Weights of a small transformer language model: capped logits.
Each number is 50 + 15 x the weight over its row's rms, rounded and kept within 0 to 99. Layers, rows and columns count from 0. The size before them is the row's rms in percent of the matrix's.

# gate: layer 4 MLP gate, 512x384, rms 0.155, rows 393-399, columns 64-127
# up: layer 4 MLP up, 512x384, rms 0.165, rows 393-399, columns 64-127
# down: layer 4 MLP down (transposed), 512x384, rms 0.157, rows 393-399, columns 64-127
gate393 100:39 31 61 81 34 34 21 53 33 65 60 35 65 43 75 57 52 55 49 56 67 42 42 43 14 16 69 44 59 47 70 42 54 77 67 76 35 74 43 37 55 45 43 38 52 55 59 49 57 55 89 43 48 81 81 19 34 70 35 31 68 48 46 60
up393 101:86 52 46 32 64 83 51 48 72 63 57 38 60 72 43 34 72 48 58 50 73 54 42 67 53 69 43 50 78 38 24 66 27 27 58 65 55 55 71 54 52 39 31 43 59 58 38 45 45 47 49 38 56 40 77 69 36 44 74 55 70 48 68 53
down393 101:57 55 56 45 41 42 62 24 87 65 53 73 35 45 51 66 44 57 58 73 64 52 42 36 49 86 40 49 53 38 45 82 32 63 60 20 55 67 67 59 46 38 25 62 40 48 62 38 27 54 47 30 51 55 55 56 59 56 44 36 24 48 59 60
gate394 097:76 67 56 66 46 16 76 41 44 36 50 38 38 37 78 55 78 58 43 44 34 39 69 54 30 65 95 43 39 37 71 26 63 44 30 65 55 54 62 37 68 42 36 58 59 53 20 27 63 30 47 63 52 84 61 65 94 41 65 43 61 57 40 57
up394 098:44 33 32 50 47 72 28 47 35 74 25 44 19 72 58 44 46 47 55 46 62 49 56 51 29 93 41 49 39 74 45 53 28 47 85 63 30 77 09 49 36 70 56 59 61 53 66 29 50 26 45 39 43 44 77 53 38 51 70 80 63 52 45 60
down394 094:45 22 29 60 76 39 42 86 77 84 43 63 05 55 60 66 39 36 55 37 50 54 37 22 65 88 28 40 35 40 40 49 33 59 53 41 36 64 45 40 36 69 45 64 28 31 72 59 65 58 40 48 43 75 40 42 64 42 16 56 39 47 59 48
gate395 129:68 59 47 62 52 69 29 74 56 67 53 40 70 83 47 68 46 62 61 38 49 43 31 77 52 17 28 41 45 45 48 40 31 53 71 39 40 62 53 54 68 27 19 55 50 71 17 40 46 50 41 61 63 65 61 52 56 36 36 54 59 61 60 37
up395 122:34 51 71 29 42 25 81 52 60 58 25 63 41 30 69 46 44 35 29 34 43 70 45 43 71 53 46 65 34 62 41 77 45 34 34 46 76 33 43 59 48 68 58 29 60 38 76 38 38 60 61 75 42 31 78 49 52 70 43 50 45 26 29 42
down395 111:67 47 61 46 51 50 38 62 36 43 49 67 28 00 65 37 59 61 58 26 62 67 60 45 48 86 71 66 38 42 52 72 51 53 51 64 55 45 42 40 32 54 52 56 56 52 60 56 50 48 61 68 56 57 50 47 40 32 50 32 41 40 64 18
gate396 096:42 72 55 58 33 38 41 64 50 35 56 75 45 72 46 30 76 65 42 45 63 54 42 68 64 41 49 64 51 42 89 40 24 70 48 56 33 63 33 45 16 71 50 35 58 47 58 61 61 44 55 27 29 54 49 40 52 53 37 61 52 66 40 38
up396 099:38 54 49 48 27 28 40 56 42 39 52 35 35 67 44 62 67 45 43 48 81 50 50 48 57 52 60 27 44 23 63 21 26 42 41 31 00 67 38 52 35 68 47 49 32 46 30 25 74 72 37 42 70 40 46 45 84 24 30 51 37 26 47 47
down396 098:46 49 51 51 52 75 53 09 34 36 81 15 35 44 25 39 61 53 46 36 68 37 58 30 24 53 59 53 51 32 40 57 65 58 24 36 47 22 48 42 48 77 53 62 53 64 76 61 10 60 65 52 40 42 43 64 49 55 48 63 50 51 55 25
gate397 109:36 56 26 62 46 04 78 61 42 57 46 58 47 48 49 65 51 65 34 55 65 82 40 48 44 45 45 50 34 50 30 59 44 35 18 36 46 52 64 49 46 41 61 33 43 83 65 43 28 35 13 62 58 58 35 50 44 43 37 57 28 56 49 69
up397 100:48 40 57 13 55 58 26 41 39 55 68 35 69 26 50 59 41 77 44 55 35 17 55 53 70 45 40 64 72 48 65 40 35 37 40 30 69 60 42 45 50 34 41 51 47 42 41 57 46 66 49 17 37 30 51 28 56 60 36 23 46 64 27 29
down397 100:27 53 49 40 38 74 51 49 42 44 51 66 27 70 56 68 46 47 52 48 43 54 62 65 25 52 51 25 49 56 65 50 76 48 48 52 56 31 30 50 72 57 45 75 58 62 17 60 52 43 62 39 54 53 60 34 68 75 47 76 43 53 70 43
gate398 103:23 55 55 63 22 45 46 36 54 37 27 51 44 77 69 53 55 37 60 76 60 59 54 22 51 68 44 46 31 35 49 26 69 47 60 45 59 68 53 66 53 27 58 30 57 50 53 65 72 45 64 91 53 42 38 40 65 57 53 24 76 34 35 64
up398 099:74 63 42 23 65 56 39 70 57 59 41 53 62 59 34 74 23 26 32 34 67 63 46 68 64 51 37 30 57 42 40 59 34 51 38 30 33 64 27 14 55 67 55 56 68 19 48 61 34 63 19 04 20 28 62 38 71 29 67 62 55 37 40 46
down398 097:67 56 40 22 56 43 53 45 28 53 34 63 60 70 29 56 45 55 46 44 43 49 30 61 15 40 43 60 54 52 54 57 41 42 53 52 60 42 29 58 43 71 62 42 30 24 61 30 45 52 53 34 58 56 17 58 58 54 47 38 47 36 51 44
gate399 102:41 69 80 26 73 48 58 61 33 11 56 20 61 39 49 35 45 35 50 68 50 56 63 43 42 55 44 41 33 58 38 24 75 56 43 43 41 68 57 62 39 48 65 72 68 52 51 70 35 43 50 61 39 46 67 55 43 59 49 35 41 25 51 43
up399 099:36 45 62 23 46 57 53 45 37 45 61 42 54 52 71 48 36 13 40 62 89 44 43 42 46 50 49 37 20 37 45 48 52 52 48 57 35 44 57 46 33 58 27 67 49 38 55 27 43 50 86 53 49 47 32 44 50 38 41 31 66 36 59 61
down399 101:69 55 59 87 65 67 46 28 52 54 34 74 39 28 22 76 54 40 42 29 51 47 36 52 63 71 59 63 52 62 78 51 33 44 51 49 46 31 75 48 63 56 55 69 65 21 55 36 26 64 47 38 51 42 52 43 60 62 53 27 77 53 39 35